From a checkpoint of a small transformer trained on Wikipedia.
Size: 15 layers, width 64, 2 heads of 32 (1 for keys and values), MLP 192 SwiGLU, vocabulary 2048, 0.872M parameters.
Architecture: RMSNorm before each block, tied embeddings.
Training: a variant of Muon for these matrices, 148M tokens, 9028 steps.
Each number is 500 + 25 x the weight over its row's rms, rounded and kept within 0 to 999. Layers, rows and columns count from 0. Numbers have three digits each. The size before them is the row's rms in percent of the matrix's.

# q: layer 12 attention query, 64x64, rms 0.0591, rows 0-13,32-44, columns 0-63
# k: layer 12 attention key, 32x64, rms 0.0636, rows 0-12, columns 0-63
q0 063:509535526510493492499483492504547512529498480529478497490513538503503460466462534512484459530449459497497470535525448516489460513507509484513474480536506465519513482522468538475490467479492511
q32 078:510479492493517474470499507500525543506507471463450530467529513455492530514521503525502515540523505505484504517511490510538495509485494475493494537523510501478537510456415535472514493476474527
k0 053:505493484460507486490557535471512502482525501469541507468476496492507513476472539488443507481533528516494516454486488508527470492527477542513519535496480523478532532497517447497483518534502517
q1 066:498498501519534521494459502512489488464513478504485492510536536479475539529477510482514520474471526478480475530469538503540548481560516541501536510521501480493498493491452480473459472516510484
q33 090:488546467524499509559509483485474470547483472462503549494497496500483497497487471525508506570523505508501447515516506518489500490530475511508500466499510481483500477486452514496502548521459484
k1 065:497512492544441472552498465485478471509489503505479517491522477501479493498492494505517509499523507496534461481492514511543511500481545545523473438521507522463475472501498495438479489499528477
q2 060:494493530562498484493531519515483502520476484464456523555549531465476520486529501522500513491546509513521493524515504497543482532508499530509498465467492518498466522453497489513469464478497514
q34 082:479522502507526508503536505525524501568535519494460501519481493487478537516498497498502519544539543526466482513492496524509508516477447506497488497530524462492498487451456516451517492487465509
k2 067:494553481506505488539461461487499468515457504500492542452495513481495518506494463467506520472480535504512502455503498506520466447486504502486479473478535492502528488501501442479457494488458499
q3 061:490520480482564495508509506471551468542476544503460458505446490532519517488541467499479503511500503535460509497494521488468495494511479525486484507543523506502484517492475466507530476522518523
q35 072:467557484501470492509502490466526489538505510495479465502476473507505489516473491540491475461481502504458517465519500541495499520537474530498540523529470495470509514495439505495531490533525457
k3 058:481501491511458505482492520543513486481517505479484561489533518500447490534523565529508503491539501486537504440495515507491530509457499472469546500500509523526503517495500499539488512495468513
q4 058:501532477450479506503487515487486450523450508503481450452473527517524506505475464475489545518503512509475516494488505510505544496490486487484477465492494470539498527493482538471505491489546549
q36 090:523535496518492492482493515470519510556485533526486515461518496497524527507519498499504478546558486504497479510539491446550486494489478513459485542501522478506500490497486503456481473480442511
k4 065:485508470544512468514509497502498526501494463514466512533538501498516501536496489548472551479471513530520525482510544507546484470501490477464475556509498479443480485510499473523494502474529510
q5 075:507462501507472449500464499545505484508489446524526480481508536512514522517492516498522520481500499485459497524530486502495534489505474477474540522494470495473514456467454518430501490524519486
q37 098:496508520443500487484518489511543501523476488504523473474500511510543497474508498485501512458461520546453519521467518515465519507528495500525494499496512506470497497460493454501566486503559478
k5 063:475510476500498492531459466487557477494519552493460531450480505497492482513525485493520499480530518515514484496471494547487511501539552542508495476521524531511516477448489479519505463505504503
q6 066:493513448540543484491502514493524552526483516481468474486478485501507492499484485454520526503482481525478459504459546474473466496489464526504483529544492509488533483543486518506515496497512548
q38 090:507498485464503484512506511534534495495480471538543482524499522523520498490489517480494522490492534485463496501513538516527535503469510499515561549514516537512493472509475487513481566537552483
k6 072:496494531513494495523489518468480445492486457533548533489493514479513532449504497532477530532511492498472534528511477524516522533507543526501502473499493511440471486462535507481489488523494474
q7 066:472565506488478475486493492498525475519508518516495461468499482473515471529487508486531537494548496483454509464521539496525534471487503469477507472508496521489502452473448500494451489525513495
q39 107:424533517478531511502488477548496540520527500448499518476507483518469498493501453481503529533518503507528502503490518503475522485457478484504480444502491499483476522475452499487466514486516519
k7 064:485501481472470454514487450497526452513466519498456484450497451503547516482474510466502536537489508503474461503488494533530506505489518519514486481506535510487467460465490510506501463500517508
q8 069:503489484482516482489518508485516546494463484503513433472432457545526496488496501493486486504478478477489527509527516499470496479475486507504469488506518505513534504527488501473534519534563545
q40 092:536510502539560532483465474487480473469528522474504522497508478494527481489461503489522527485516548479495518479468493467467504458499484469463470513507536509507496464528471514512484516471456493
k8 087:462529500483525457503536471532541540493500480480468501505487479476547499502494504487460535510514523543483513493499471507476482483477464467449508522536492510498482480502480478517521536493560511
q9 057:489544476451472448501514491516505501474467464467490504463484488498523481540483487501526488477527493503477521538530458543513497474469495518505528521503454518539507475493474466515480489503542522
q41 107:543518506511460503539492515495504452518524509543518476501512492466528515529499483513511516488468544552433518529504493504502500503536496498529498535511515475530475534515506517505561479525496488
k9 076:503452519504508516496467502470488479495532526517526498465496501505503540471495504510446456483539508469534458468474477522479535488495484544471521497528538478464499524522536527514496469477485505
q10 081:505506487474517501540504471451492531490488471494494475488532497552507511524526477538500520514496460524509513511505438495502495456499563503496498495453457513475517492469450473512494513525481496
q42 088:497451479564489523476517473508471520489486505465473513479480486514458468477525512491480482501517466498512526491473489530486497475432525473484508523494529504499497528493445477540500463487502527
k10 089:506519534500483490497503499495507491511538478534549494499475501504486514518516517524465444503513542467542513471504499484492494542514452515459454522536523478516527532513540526529511515478526537
q11 090:508489517513518473489529487467478543489491500468498556565480522486493506492516500547466476487487491495561534500501501498518476490499539492521453517487505488520496519480525457540477526464524487
q43 113:479467510528542512501521505522455495495526504468479513509507507501464497510537488524527526476532467539517506477513506462512487450439502502477491488499490509489527501523450451464486459462490496
k11 066:491520508532516537474484519517475543461502525550525522530559540472458556529514514500504525455482504519486507490499525488516496491457467479542471506528496488510511512514490519516520494495477489
q12 083:571504529521490501502550508483440519478481517488535544533494525483522508479487530477503509510531486518511494514503523492514474493521536504538440510481507446511543515518519514487493502501497475
q44 083:523480527482536478544549496499505518459494473497502553529508510485531522484507499538476486496532505499512463480514486486495517468515546487477488529464507489515521478484519511513445554480453500
k12 073:470509542531486506481510498463471532478468458483463544500488489507505512492473537497468514524531502542496476514493468507499511488473521430533459471493513500490496500508476506466453531494535496
q13 087:493511462498518461508492550505494554508511525528473438469466488554492503525531486509522489482476461489492507487512521469491505489477485513505498459524493520522510529490513483441525519487528537